python train.py --n_layer=22 --d_model=576 --n_head=9 --n_kv_head=9 --head_dim=64 --d_mlp=2304 --vocab_size=32638 --activation="swiglu" --norm="rmsnorm" --norm_place="pre" --norm_eps=1e-05 --positions="rope" --rope_base=1000000.0 --rope_fraction=1.0 --qk_norm=false --attn_scale=0.125 --bias="none" --tie_embeddings=false --parallel_block=false --init="trunc" --init_std_qkv=0.0243 --init_std_o=0.0301 --init_std_up=0.0347 --init_std_down=0.0347 --optimizer="soap_variant" --lr=0.00987 --weight_decay=0.0 --lr_head=0.00634 --grad_clip=1.0 --warmup_steps=200 --schedule="wsd" --decay_fraction=1.0 --decay_shape="linear" --final_lr_fraction=0.0 --batch_tokens=[131072, 262144, 393216] --seq_len=1024 --doc_mask=true --z_loss=0.0001 --train_tokens=1085000000 --steps=4520 --dataset="wikipedia_en"
Each number is 128 + 24 x the weight over its row's rms, rounded and kept within 0 to 255. Layers, rows and columns count from 0. The size above them is the row's rms in percent of the matrix's.

# layer 4 MLP up, 2304x576, rms 0.0347, rows 1587-1621, columns 512-575
size [103  92  95 119 105  92 125 103  81 131  97  86  90 112  94  88 114  79 138 114 130  96  76 132  90 103  76 108  90  89  82  92  87  94  92]
[[133 123 144 139 124 114 138  86 139 135 134 106 179 112 162  85 124 145 135 123 145 132 126  59 138 119 141  96 144 133 125 100 127  96 159 119 131 143 141 153  86 133 115 156  92 137 133 121  97 127 168 130 131 132  87 105 140 151 138 131 116 154  93 166]
 [119 124 157 123 129 132 116 123 130 110 123 152 138 111 161 133 139 119 124 123 133  99 125 127 112 137 114 111 129 134 137 118 173  82 131 112 121 163 119 111 152 177 107 134 159 147 117 129 156 167 121 159 162 128  91 115 112 127  83 151 135 120 152 108]
 [146 144 116 173  84 135 143 100 146 112 120  77 110 168 104 186 113 144 135 157 120 136 140 136 157 153  89 138 146 109 139 120 163  89 132 196 121 131 152 123 128 121 212 147 138 111 138 120 146  93 132 121 125 100 116 135 148 146 142 107 157 124 126 124]
 [140 142 128 141  92 112 154 139  87 129 125  97 129 109 158 108 140 174 154 132 140 151 130  70 170 120 143 147 117 122 105 156 107 149 112 119 149 104 128 127  77 106 118 119 108 162 112 123 105  99 144  98 129 144 155 113 158 123 159 157  98 152 128  96]
 [125 142 133 160 115 118 126  99 100 136 119 121 149 119 111 115 113 102 118  96 110 126 151 102 144 123  96 154 121  80 104 132 163  88 165 134 136 138 124 108 154 152  94 145 115 113 135  68 143 100  89 158 129 103  97  92 105 108 128 127 137  86 169 101]
 [135 106 122  91 147 146 126 170 119 145 122 115 164 108 145 119 155 117 156 151 167  91 113 121 142 149 100  96 123 170  89 115 120 195 144 180 134 131 164 114 147 121 154 122 127 171 141 125 119 110 174 110 140  95 119 141 153 135 145 163 122  96 132 141]
 [169 141 122 190 138 169 160 141 151 129 164 121 141 168 109 137  94 160 103 122  77 183 133 143 147 135  58 142 118 140 129 137 127 121 145 128 123 118 141 108  80 105  84 117 127 143 137 114 126 131 122 113 106 118 128 135 160 115 138 140 150 167  70 134]
 [157 136 136  98 114  93 126 181 126  68 132 153 117 113 144 139 121 126 118 152 153 108 134 153 145 119 148 128 119 143 153 143 131 169  94 171 133  91 102 150 141 114 156 163 106  93 141  67 122  91 178 162  91 117 155 132  63 148 102 162  99 112 118 114]
 [139 145 133  90 147 147 154  96  88 119 146 155 108  92 121 139 142 144 151 140 136 137 151 109 140 135 148 127 100 124 155  89  80 156 142 152 176 166 111 147  99 143 165 134 142 126 106 118 103 146 104 131 114 159 117 123 125 134 144 109 133 139 101 118]
 [ 73  97 126 147 114 120  59 108 123 189 111 165 111 133 111 137 157 125 123 162 139 142 138 137 144 161 139 107  75 144 132  94 132 150 184 128 164 146 126 115 161 121 118  82 139 109 113 112 129 134 155  92 105 107 130 114 145 162 132 138 101 144 184  71]
 [130 139 123 133 112 124 161 147  86 141 175 124 116 123 103 110 103 157 164 166 128 135 117 163 119 157  85 145  96 171  72  97 116 169 125 174 152 146 113 161  98 147 169 114 128 161 138 134 119  85 148 144 106 133 129 166  81 122 137 116 156 115 108 125]
 [102 116 145 112 109 158  91 203 103 152 143 147 135 113 153 136 122 116 125 120 118  96 136  98 130 133 146 121 150 158 158 104 156 140  77 138 157 122  99 153 100 128 141 151 144 135 143 132 111 120 112 122 134 122 151  89  94 104 115 117 136 150 111 158]
 [118 119 125 186 128 137 106  99 174 172 128 119 152  95 145 122 136 101 131 144 122 161 150 123 121 131 160 120 118 106 113  86 101 117 125 131 150 153 125  98 150 121 137 152 177 110 138 115 140 133 152 104 168 117 107 122 103 126  99  90 120 137 152 115]
 [124  93 129 130 157 136 110 102 135  91  72 159 150 157 101 108 125 154 139 120 150  93 104 150 127 127 151 123 119 154 151 126 144 124 142 128 103 104 110 126 162 113 140 120 105  97 129 134 132 149 107 105 136 111 135 161 156 144 129 125 140 117 136  59]
 [177  97 136 141 101  88 153 127 120 129 129  89 124 114 142  94  87 113 129  92  85 133 107 105 104 146 128  80 107 132 168 162 141 111 123 134 120 114 151 142 149 110 115 137 131 107 102 131 130 127  89 132 101  87 121 121 114 142 131 111 174 130 127 144]
 [144 150 118 145 143  87 122 117 114 117 119 142 132 116  91 135 148 101 155 145 130 155 160 124 121 136 104 169 149  97 158 169 138 103 128 151 115  78 134 101 152 156 138 100 120 159  96 111 107 157 153 160 101 131 121 120 114 113  99 113 135 121 136 151]
 [123 119 149  90 125 109  73 128 118 148 157 111 116 112 131 138 139 122 131 157 164 124 117 109 165 110 127 125 112 136 123 153  81 127 117 108 147 132 102 111 105 117 136 114 139 106  91 145 100 152  65 123 108 116 102 162 154 129 148 129 105 108 113 144]
 [145 111 120  91 132 102 152 118 138 120 147 134 127 140 117 156 157 117 151 139 114 154 114 107 146  83 117 125  87 107 149 111 132 165 172 149  65 167 107 140  99 132  85 143 108 154 117 165 148 131 129  94 125 143 109 124 159 142 152 151 101 156 123 152]
 [119 149 141 159 110 151 136 153  71 147 176 106 148 145 126 150 143 152 116  97 171 127 140 138 144 125 121 118  98 166 130 141 120 131 139 135 115 126 128 108 134 108 131 135 123 136  88 127 162  93 135 108 184 125  87 124 150 125 170 117 150 160 149 151]
 [114  79 163 147 169 142 131 103 108 108 145 101 122 125 184 113 128 159 104 140 121 163  44 136 143 146 103 149 114 105 136 151 104 164 157 148 137 145 118 135 163 141 176 139  93 111 146 135  90 145 124 114 138 129 118 118 139 128 162 135 158 128 108 156]
 [130 153 125  89 110  98 116 130 173 101  90 119 135 147 101 139 138 137 126 142  93 135 108 168 157 102 120 125  99 130 155 185 133 103 121 150 148 124 145 105 110 151 169 167 111 110 141 142 100 143 156 164 129 120  73 125 137 171 140 105  84 127 135 162]
 [153 150 141 162 170 121 106 135 167 145 112  78 142 162 134  91 110 158  89 151 135 136 102 131 186 121 186 142 185 141 104 133 123 157  97  94 104 129  80 133 112 187 149 115 144 119 109 133 115  82 128 122 108 118 102 107 109 109  94 169  71 145 123 134]
 [136 120  75  91 126 151 163 128 123 147 129 107 124 136 151 142 111 138 104 105 141  74 126 124 151 176 117 105  76 141 112 147  96 118 117 123 163 156 125 129 130  78  98 139  90 134  90 140 139 158 115 100 149 114  95 153 114 116 138 109 140 102 142 101]
 [122 123 162 129 141 135 160 142 143 137 149 131  92 131 144 132 151 161 130  90 132 106 145 150 183 136 111 153 121  66 116  94 113 143 159  99  84 103 113  98 163 101 152 140 118 151 126 142 140 103 120 146 141  90 154 156 110 130 109 125 134 110 138 107]
 [113 128 130 138 114 140  93 105 134 148 144 107 111 123 163 163 135 103 191 113 200 144 113  82 107 125 126 116 126 136 106 116 133  80 152 126 140 162 117 117 143 119 139 107  90 124 123 155 164 133 101 114 153 112 151 104 140 139 145 122 128 139 149  90]
 [175  97 156 117 158 138  87 109 111 158 112 140 155 127 104 121 152  89 146 159 116 112 103 121 116 117 121 120 126 129 116 136 124  87 106 106 127 131 127 144 149  99 146 140  99 141 140 114 143 140 143 134 136 112 135 120 125 166 142 140  98 142  94 142]
 [100 106 119 141 103 116 130 163 163 127 109 151 129 122 115 151 142 173 134 159  90 130 145 111 114 106 122 143 102 167 105 167 164 140 112 142 160 161 158 147 155 153 137 110 118 135 127 120 146 105 148 157 100 132 123 162  99 123 133 134 116  97  88 126]
 [135 117 149 175 118 163 139 114 130  91 127 151 134  99 144 120  90 106 130 146 115 144 117  96 139 154 165 133  82 105  89 107 105 147 123 122 137 141 110 115 139 126 102 118 111  99 137 103 147 129 176 128 138 158  94 165 166 130 190 120 120 139  90 159]
 [102 117 169 107 135 187 104 125 177 140 105 118 141 101 120 101 118 129 107 151 111 137 187 117 136 131  96 141 108 169  94 109  91 108 114 155 149  97 137 129 161 100 134 152 101 140 102 129 139 100 144 100 137 137  76 130 128 134 122 168 119 133 159 131]
 [163 133 151 171 140 116  49  98 117 136 127 130 145 113 140  80 150 118 143 156 121 156 144 113 147 121 118 117 148 112 145  93  78 163  94 126 151 139 134 115 114  84 126 129  69 107  87 134 124 126 151 114 155 146 125 124 164 103 126 187 115  99 128 150]
 [127 158 109 173 106 173 140 135  92 138 106 125 138 124 118 124 122 135 174 174 146 121 101 121 165  83 126  93 131 164 138 146 104 128  89 149 108 117 128 131 132 142 133 118 156 128 123 142 165  96 122  97 133 120 141  77 104 105 108 130 117 138 166 118]
 [133 145 114 111 121  58 103 129 126 134 114  97  83  99 170 128 164 108 137 122 132 123 118 186 111 127 131 134 130 141 135  73 143  97 146  99 134 121 134 104 112 147 160 130  99 112  95 156 113 109 128  94 132 145  97 120 150  88 100 193 161 160  76 167]
 [160 137 175  80 134 168 151 145  66 128 109 167 136 155 119 156 129  99 138 160  91 149 109 154 134 144 142 100 136 136 133 118 114 118  84 100  98 110 126 124  89 138 131 139 128 117 135 112 141 158 118  96 100 139 132  98 151 128 126 172  98 142 153  76]
 [ 91 146 108  99 159 100 116 141 101 158 133 139 109 148 109 126 139 134 130  87 122 128 116 154 110 163  92 101 105 120 181 140 137 142 106 110 142 105 102  97 160 119 179 106 118 129 115 101 113  56 142 166 125  55 126 122 158 126 121 182 133 103 116  77]
 [ 88 165 119  94 128 151 145 133 120 135 124 121 108 145 130 139 151 119  96 145  96 114 149 144 143 160 124 144 160 108 177  94 145 122 149 143 129 136 101  83 111 142 144 173 174 107 147  96 106 161 161 130 104  92 112 107 128 139 106 115 163 110 149 133]]
# layer 4 MLP down (transposed), 2304x576, rms 0.0347, rows 1587-1621, columns 512-575
size [104 102 102 113 107  98 117 102  92 113 102  94  93 107  97  92 111  85 114 105 112  99  84 116  98 105  88 100 102  90  91  99  92 103  98]
[[148 134 140 130  99 126 136  78 135 158 128 103 162  72 162  53 157  99 137  99 126 144 184  81 177 138 130 116 173 116 156 147 142  96 120 128 108 136 101 134 125 131 132 130  76 123 157 168 131 174 134 134 154 142 107 133 183 120 119 144 178 135 125 143]
 [111 177 156 160  93 157 131 125 142 171 159 136 140  92 201 123 126 131 146 166  95 145 128  93  82 151 145  96  91 104 169 119 190 132 142 118  93 144 125 123 121 114 111 150 148  91  93 137  96 122 119 130 110 127 143  97 117 150 165 167 102 129 170 148]
 [101 135 128 141 146 133 116 101 112  88 151 108 138 155 136 147 149  94 147 147 145 134 122 132 156 138  94 163 136 131 122 117 115 141 155 116 109  93 160 133 159  93 124 135 139 165 114  93 114 120 117 129 150 102  88 114 126 153 160 122 116 144 134  89]
 [154 127  96 120 127 149 137 129  79 135  85 132 122 129 116 165 147 158 106 135 125 154 167  87 138 115 116 110 179 130 149 110 173 145 105 126 112  84 149 134 118 133 165 141 125 131 149  89 161 127 123 117 100 124 174  97 116  75 114 113 128 179 133 137]
 [ 99 123 172 116 114 108 101 118 113 137 132 126 121 147  97 140 110 152 134  83 119 105 123 146 166  81  78 155 132 119 115 133 132 162 142 163 127 147 148 135  86  92 115 118 125  95 124 115 119  98 127 146 108 119 137 153 122 125 144 155 149 152 123  93]
 [137 105 111 125 154 161 124 115 102 133 137  83 162 119 129 170 145 145 109 138 147  94 108  94 156  77  91 137 162 111 150 128 136 185 134 131 133 101 124 120 165 139 205  86 142 174 165 159 120  87 143  96 145 133 150 100 167 136 161 107 127  96 149 103]
 [158 138 136 160 148 131 124 126  85 142 180 100 153 151 136 121 131 128 130 118 123 173 151 144 131 101  90 149  93 118 177  97 167  93 130  97 156 102 129 113 151 154 132 114 119 168 131 102  97 150  92 100 121 116 109 157 143  96 142 105 121 112  69 119]
 [129 139  83 115 144 128 129  85  87 159 110 153 165  87 158 105 151 108 117 128 133 100 157 149  70 181 162 157 144 108 104 157 119 105 138 143 144  78 119 107 157 135 115 158 122 114 135 100 151 144 123 125 111 102 124 121 137 123 186 122 133 105 103 101]
 [117 152 155 139 142  90 140 132 148 156 146 126 149 129 152 108  77 137 163 124 110 125 132 155 115 124 123 115 140 126 161 117 136 117 127 130  90  91 123 159 179 159 156 154 101 118 103 150  92 137  95 114 131 105 117 168 102 129 146 108  98 136 138  67]
 [113 154 167 171 132 105 124 138 111 125 123  96  94 147 110 150 134 106 134 162 123 145  99 140 126 128 126 136 124 155 176 160 128 112 135 159 136 117 146 103 121 139 164 120 138 142 163 104 110 123 101 130 138  88 110 105 148 133 124 175 118 112 118  95]
 [103 146  86  97 148 125 101 131  99 106 137 154 116 120 143 153 114 173 130 118 121 109 143 142 133 123  96 132 105 128 126 113 128 137 124 141 105 129 187 156 143 143 100 116 149 140 159  96 123 131 168 120 105  99 104  90  89  91 140 136 126  95 108 100]
 [ 77 134 139 130 137 152 105 170 114 122 154 150 105 124 154 150 121 160  85 131  84 128 147 145 143 122 155 132 128 112  88 132 119 120  91 113 144 165  76 153 125 103 122 170 152 116 175 128 118 137 144 146  73 140 177  97 134 138 130 100 134 122 147 120]
 [113 137 106 171 106 131 104 123 119 149 122 173 143 133 135 119  91 129 174 116 107 119 165 129 119 125 102 160 101 144 125 103 117 155 105 175 158 153 135 114 154 122 107 137 169 108 127  92 136 141 127  92 117 114  99 117 115 134 100 108  92 150 153 126]
 [127  83 140 132 148 142  79 110 122 117  94 162 128 160 121 141 155 158 139  94 141 115 120 142 112 109 140 115 130 180 160 135 127 119 129  99 118 118 129 132 183 106 144 124 113 131 138 137 123 139 115  89 127 136 162 149 165 155 145 129 152 142 133 129]
 [142  95 126 157 102  94 166 108 118 154 122  62 127 102 138 132 153 117 163 117 142  97 142 141 122 107 133 102  93  94 138 128 145 118 118 171 144 129 147 176 163  94 108 152 134  86  82 118 125 133  88  82 117 110 113  89 103 119  99 128 116 119 160 136]
 [ 73 102 161 121 129 110 154 143 174 115 162 182 117 143 132 107 143 142 158 143  94 147 153 145 130 109 102 210 131 114 138 120 129 158 153 126 132 167 156 147 167 151 154 122 110 178 107 109 108 129 172 156 153 153 111 130 129 121 122 126  96 168 126 117]
 [146 168 114 102 130 100  97 148 140 154 147 121 170 131 132 142 140 140 148 124 141 106 159 131 162 112 136 141 106 123 132 143 102 149  89 103 149 161 134 114 119 109  87 100 116 137  98 149 152 157  75 132 125 121 101  85 122 155 150 125 123 118 130 129]
 [147 156 118 125 103 135  85 140 138 141 164 107 148 115 127 152 137 130 160 145  82 161 139  85 159 102 136 141  95 117 178 149 111 149 134 143  53 142 124 143 146 132 103 179 130 125 126 129 155 149 120 106  91 160 142 102  87 113 170 177  92 106 149 141]
 [ 85 163  87 145 113  89 134 111 107 135 169 129 132 132 149 108 121 131 130 123 175 138 114 124 133 108 126 136  70 201 141 154 135 114 106 170 116 139 124 129 151 125 114 148 108 177 102 124 119 126 126 115 167 105 111 125 150 117 136  99 139 177 146 102]
 [136  85 186 155 122 132 144  91 136 129 147 119  91 141 115 103 128 174 126 138 164 145 130 121 144 156 100 136 121  93 102 116  86 127 115 109 149 133 145 135 160 134  99 149 107 162 163 113  83 119 132 111 144 129 133  77 141  89 127 129 162 113 119 137]
 [151 138 123 105  92 114 136 150 112 110 146 149 128 104 100 133 101 100 121 123 128 131 102 124 126 139  89 121 117 107 128 137 137 105 127 110 124 139 133  96  99 102 130 147 122 109 103 156 146  70 123 128 139 122  66 168  93 125 115 162 125 108 136 131]
 [112 119 118 175 154 118 107 137 122 127 160  90 144 165 191 121 148 150 125 131 179 119 104  88 178 101 163 153 161 136 127 145 146 155 138 147 161  91 102 139 118 159 137 121 175 134 108 153 107  96 120 106 120 110 116 101 155 131 154 152 112 157 124 148]
 [143 115 115  79  89 110 140 135 118 130  82  99 121  85 145 149 129  93 124 102 117 120 115 110  99 157  90 126 117 166 120 112  94 111 130 129 156 177 128 100 124 124  84 115 130 135 122 144 142 114 134  83 128 118 122 136 105 102 161 119 125 133  99 145]
 [121 117 170 147 149 130 102 134 159 150 162 146 119 145 159 169 105 131  91  97 104 133 129 137 160 105  77 112 143 103 119 138 129 156 142 133  89 134 113 122 149 118 132 149 175 116 171 131 123 143 131 157 153 116 178 142 111  98  84 135 154 137 143 134]
 [ 97  87 143 125 168 121 120 135 108 138 159 154 126 145 147 157 129 129 146  81 113 118 166 118  97 165 143 119  81 150  74 150 107 102 164 119 164 138 115 102  80 138 113 136 139 113 138 140 132 122  99  88 145 143 160 175 141 104 120 140 124 150 131 152]
 [129 117 160  98 132 120  96  95 129 116  81 136 140  91 156 115 111  93 107 139 123 142 144 119  91 142 103 114 149  92 107 119  98 113 148 114 119 182 162 147 174 132 153 150 133 120 153 124 110 158 132 142 108 111 102 108 131 107 142 142 138 179  71 120]
 [137 146 149 107 152 140 134 156  97 109 115 130 133 128 123 130 146 166 144  93 157 130 134 111 150 124 141 115 131 114 128 154 120 139 129 145 193 136  98 133 113 129 128 133 149 134 123 102 153 102 123 150 125  92 126 158 135 126 142 118 116  90  96  97]
 [148 137 172 148 101 170 144  94 159 102 129 141 102 115 120 166 112 144 140 133 104 144 122 138 169 111 152 118 119 105 135 136  99 139 161 116 157 115 140 124 214  91 142 136 115 130 113 137 188  93 120 108  98 119 159 129 130 124 168 157 111 136 105 138]
 [119  96 179 131 171 167 142 109 140 120 130  79 161 134 179 158 124 150 112 148 107 144 134 126 150  65 121 141 127 124 101 128 141 121 118 139 178  85 139 116 131 121  87 145 129 161 106 151 150 163  95 162 128  68 110 101 103 135 120 107  84 140 137 127]
 [168 164 116 174 158 150  74  64 114  93 126 121 152 103 122 102 104 106 131 121 131 156  97 124 103 113 129 122 120 124 167 151 105 148  81 159 142 140 130  91 113  85  87 151  93 143 132 144 134 150 136 119 193 147 131  98 120 118 104 143 118 162 139 144]
 [115 142 151 132 130 156 140 141 109 152  89 127 112 138 146 102 101 121 154 115 142 122  97 147 132  85 113 129  81 144 153 113 109 134  84 120 135 100 117 141 122 122  85 142  93 109 137 168 151 104 122 125  85  79 123 106 160  98 137 139 120 143 147 127]
 [151 125 121  73 136 121 136  97 116 135 162 115 152 153 111 102 104  92 157 134  91 109 104 122 148 107  66 125 138 132 179 154 151 111 108 111 103 164 153 125 129  98 178 125 138 122 160 153 133 163 125  98 140 175 130 113 136 104  82 133 117 141 110 138]
 [157 147 123 110 125 131 150 130 104 151 112 126 137 128 125 102 141 127 160 135  67 148  82 142 147 127 149 113 113 103 129 134 119 158 118 106 154 150 143 170 142 127 133  83 120 144 102 117 133 133 132 121 105 123 111 109 117 147 157 161 122 104  52 109]
 [129 116 142 133 126 112 128 150 144 163 123 145  82 154 109 130 116 172 120 133  94 176 100 119 163 101 122 140 102 141 152 164 176 113 103 128 129 120  84 110 128 114 133 104 126 152 137 129 143  83 102 144 127 127 100 165 166 140 117 124 137 103  83  97]
 [ 96 134 107 146  87 113 133 143 123 158 120 122 135  87 139 144 151 124  76 160 123 129 160 142 140 123 151 108 121  65  97 156 114 132 140 150 141  54 126 160 132 138  95 177 142 133 104 116 121 153 125 117 100 198  78 123 114 165 150 105  91  97 131 148]]
# layer 4 MLP gate, 2304x576, rms 0.0347, rows 1588-1622, columns 512-575
size [ 95 106 120 121  87 110  99  83 106  88  94  86  92  91  89 112  76 122 117 145  85  76 130  90 100  77 118  99  79  86  96  84 106  91  85]
[[146 108  95 121 105 134 144 133 136 150 104  96 121 137  72 110 145 132 130 160 133 166 110 127 168 122 162 130 140 145 116 138  98 199 125 139 132 115 146 137 102 110 128 134 100 124 123 141 138  97 158 125 128 107 152 142 143  88 156 105 145 137 122 130]
 [116 159 162 139 112 112 168  99 102 148 175 136 119 116 128 153 109 189 128  97 102 102 117 119 135 128 144  97 171  86  91 157  93 124 137  75 114 108 105 158 123  91 156  87 180 124  75 143 141 149  89 134 164 125 123 130 148 138 172 157  93 181  86 130]
 [135 150 131 154 102 134 100 161 100 114 111 110 108 106 125 104 152 176 163 129 129 144 173  85 183 112 129 124 149 131 106 154 113 133 126 116 120 113 117 112  93 114 115 104 117 165 135  97  92 118 139 124 137 149 149 129 168 100 161 145  96 129 150 119]
 [149 153 148 141  94 154 166 109 120 148 124  91 150  72 150 111 127 103 156  87  97 100  94 124 129 102 102 152 146 142 138  80 170  91 122 133 125 116 144  87 159 173 136 141 150 108 154 128 142  90 109 147 113 109  93  69  93 153 158 112 147 126 134 142]
 [138 132 141 135 148 131 105 174  60 142 120  89 133  94 143 161 136 132 111 180 177 130 115 100 126 146 109 105 134 111 116 121 112 156 142 180 122  63 152 124 121 142 145 105 129 136 139 155 159  86 176 139 166 146 115 140 124  83 144 102 154 109 122 142]
 [120 118 151 106 157 132  89 129 112 152 121  93 103  78 160 139 154 130 126 131 178 113  97  83  98 120 133 121  95 118  98 125 151 135 140 157 136 133 146 164 154 164 119 104 105 167 125 150 128 136  85 103 117 150 152 103 138 126 114 156 120  81 147 103]
 [135 137 125 138  60 112 128 153 142  95 131 121 147 122 136 162 137 149 132 158 179 151 129 130 141 102 183 121 148 149 166 125 103 138 116 136 106  97 103 143 117 112 110 123 127 129 151  80 163 101 141 154 120 118 134 122  84 126 120 136  86  97 109 112]
 [ 78 147 130 104 106 111 105 174 116 122 115 107 154 174 113 111 129 128 131 130  89 138 160 130 106 123 139 134 125 154 130 107 162 127  61 133 137  98 126 166 196 105 118 134  97  97 106 153 132 104 119 121 159  99 138 105 154 134 124 135 114 138 147  98]
 [139 151 120 120 174 142 158 134 155 158 127 140 171 115 164 146 127  84 118 143 125 121 112 131 114 155 141  92 131 165 164 114 163 140 153 151 127 131 134 119 145 173 116 147 101 124  83 142 112  76 109 128 107 103 163 140 146 113 113 126 103 102 176 144]
 [127 150  98 146 116 120 144 128  91 132 171 118 108 121 104 120 133 149 150 173 127 128  88 177 127 152 105 177 106 181  94  92 117 166 144 143 150 130 102 154  86 156 167  87 117 132 131 154 146 119 142 162 136 137 113 161 130 131 147 133 128 149  73 151]
 [101 137 129 116 116 114  62 151 136 135  97 102 118 106 148 105 120 129 125 115 129  92 128 131 174 130 145 108 157 150 129 107 150 132  96 128 108 149  78 132 127 135  99 148 144 152 164 141 130 155 139 153 117 129 145 120  90 114 100 107 154 178 151 111]
 [132 176 120 122 118 128 160 132 100  81 168 122 150 119 140 165 137 127 120 140 166 130 165 107 146 115 118  94 117 116 112  97 102 132 121 123 160 150 119 114 110 140 136 106 123 138 135 173 115 131 174 141  92 178 167 113 126 151 128 111 158 131 120 163]
 [105 144 171 114 104  98 142 150 123 134 163 129 162 119 144 146 132 119 132 138 114 139 131 102 131 160 125 113 128 119 100 121  84 134 142 116 161 127 158 156 140 132 162 103 160 112 111 157 151 129 156 154 149 152 164 114  95 157  68 131 142 167 128 109]
 [133 111 189 125  77 113 158 176 138  88 172 100 126 157 119 107  95 164 133 146 116 164  74 133 117 136 115  85 120 159 120 149 148 106 156 105 116 110 138 103 107 129 175 125 118 181 114  79 141 160 111 145 115 107 142 151 179 169 121 113 174 160 117 151]
 [111 116 148 155 151 115 154 169 123 107 130 148 117 105 145 144 157 142 103 109  92  76  82 156 127 150 101 153 142 109 132 122 159 118 153 138 101 157 150 170 144 125 140 131 120 130 140 112 151 124 114 128 163 129 163 150 144 144 158 162  63 126 115 107]
 [ 81  92 111 100 133 172 108 134 115 154 156 123 113 117 144  81 107 109 137 163 160 138 152 117 134 131 125  91 108 128 146 142 118 133 135 142 174 101 120 141 130  96 153 107 116 130 119 126 126 163 122 108 134 177 107 129 104 115 148  96  88 106  94 124]
 [120 131 125 132 100 153 127 119 123 109 150 111 115  83 159 101  85 131 135 109 130 140 166 146 136 139 125 137 137 133 138 144 120  98  98  85 128  98 127 137 159 160 140 137 120  99 163 104 117 129 157 155 140 114 148 143  94  74  93 135 141 117 109 135]
 [133 132 101 139 126 114 160 119  90 106 123 139 136 130 135 143 124 124 116 151  89 123 119 134 125 163 154 185  70 139 143 140 145 153 159 196 184 107 121 120 112 141 120 110 112 110 126 129 136 111  89 150 115 151 119 139 128 133 123  96 142 132  85 133]
 [120 162  85  95  93 113 124 122 168 106 118 136 145 121 114 171 133 102 143 130 121  93 175 123 115 121 119 133 153 106 141  95 134 116 154 134 129  95 129 141 129 121 130  77 155 123  79  97 122 131 131 126 151 106 126 163  99 147  95  99 133 168  99  77]
 [ 99  75 126 159  94 107 111  98 172 166 131 150 103 148 107 136 130 145 154  95 160 105 117 125 154 126 130 121 123 137 149 141  99 119 112 140 134 133 153 157 130 130 127 136 134 155 146 160 105 144 140 162  96 101 138 145 101 127 126 138 106 151 163 111]
 [123 138 131 130 112 127 141 105 143 114 126 204 135 156 123 121 117 104 170 117  89  82 133 135 105 155 110 110 124  99 154 133 133 176 146 167 114 122  87 161 147  95 114  98 110 128 143 121 137 135 141 166 156 121 104 134 128 149 150 142 133 138 134 171]
 [121 161 152 147 143 129 139 100 149 131 140 156 130 161 136 105 133 140 122 157 115 147 134  82 145 109 142 139 172 133 165 169 132 117 113 134 116 132 126 138 108 134 170 124 138 106 137 118 102 119 176 152 131 134 132 106 134 151 107 133  89 147 169 159]
 [127 120 137 109 141 113  79 102 118 123 132 173 158 121 124 113 125  96 145 134 138 122 108  91  76 178 149 135 164 156 112 154 111 117 115 147 156 129 138 154 123 144 102  91 138 104 104 121  68 141 140 130 115 144 138 149 107 149 132 115 121 127  98 136]
 [114 133 138 129 132 142 112 152  95  93 112 156 156  72 127 128 135 180 102 155 107 158 140 155 167  83 148 159 112 145 119 120  90 137 105 125 116  91 127 140 151 156 101 144 141 111 156 100 111 185 101 100 126 112 102 105 148 167  74 149 126 102 138 198]
 [149 120 107 101 116 114  72 102 157 157 143 152 144 123 146 144 134  92 170 125 151 153 168 112 130 146 127 125 101 113 125 105 147 132 180 141 124  98 155 158 125 126  98 142 123 118 107  68 130 146 115  88 159 100 139 112 138 153 100 159 113 169 109 103]
 [117 113 130 132 159 113 147 133 147 156 116 135 143 116 159 107 105 163 163 119 143 148 131 118 135 120 123 124 101 166 102 169 160 136 104 156 142 158 133 155 151 126 148 105 118 160 123 101 150 124 178 163 105 114 143 153 150 126 141 130  92  80  94  90]
 [127 155 155 175  95 142 153 112 114 122 145 134 131 102 155 122  97 112 119 141 130 153 112 109 133 145 153 132 108 138  87 101  83 126 113 172 127 150 116 108  98 141 130 135 145  90 109  95  98 108 168 123 113 156  77 146 170 104 174 119 146 109 104 140]
 [111 170 156 110 139 115 123 103 172 155 138 185 134  96 102 112 140 151 153 132 133 129 159 140 137 108 124  83  96 133  75  81 123 143 118 139 108 128 162 183 123 157 133 142  78 135 150 120 124 139 102 109 158 120 134  92 109 106 135 155 118 145 137 139]
 [129  90 105 115 131  98 186 113 128 170  81 114 143 127 122 105  96 134 129 125 175  95  72 141 122 209 148 125 108 121 128 168 132 118 142 142 113 136 122 135 169 134 100 141 184 123 155 120  84 141 113 127 117 173 126 138 161 146 148 137 117 113 113 134]
 [ 87  85 158  86 161 107 124 110 180  99  87 131 107 142 112 121 145 133  96 104 112 129 122 162  72 152 134 153  87  85 150  98 145 114 130 126 109 121 103  92 116 130 126 100 145 106 110  88 136 130 133 153 127  91 119 152 105 124 161 156 125 129 130 123]
 [142  65 114 105 113 159 134 140 155 139 127 125 107 137 133 114 117 151 102 127  98 159 148 104 138 132 126  74 112 137 128 147 112 164 104 138 148 147 163 111 139 133 125 124 145 122 128 114 123 128 100 124 143  96 159 123 113 206 162 119 136 126 124 119]
 [114 138 104 158 151 122 114  86 129 132 162 139 136 121 159 123  89 171 107  82  95  84 176 100  96  97 145 137 119 143 100 130 105 132 160 112 153 140  75 142 184 126 159 139 123 122 148 123  90 108 124 102 175 119 121 151 128 130 140  94 147 116 102 160]
 [149 125 167 165  64 119 118 117 141  86 122 109 155  93 118 161 125 141  81 175  99 142 110 112 109 105 140 139 153 138  85 162 150  91 148 129 114 165 171 174 129 144  74 154 115 128 154 164 153 173 111 125 114 176 116 128 119 140 146  82 164 181 134 162]
 [128 109 152 101 129 123 154 147 117 107 122 141 129 154 142 177 104 114 114 166  87 112 133 145 132 117 140 114 128 134 146  92 124 119 140 121 126 121 134  90 145 148 140 177 166  98 156  81 110 130 129 126  94  93 101 130 138  89 104 115 155 124 145 125]
 [112 150 141 107 103 131 165 108 124 114 140 136 103  91 128 147 134 129 150  89 135 122 120  95 168 149 124  95  85 166 132 114 165 198 125 130 114 133 118 121 133 120 155 147  83 136 137 104 155 120 154 153 102 154 109 118 166 148 130 147 133 130 101 125]]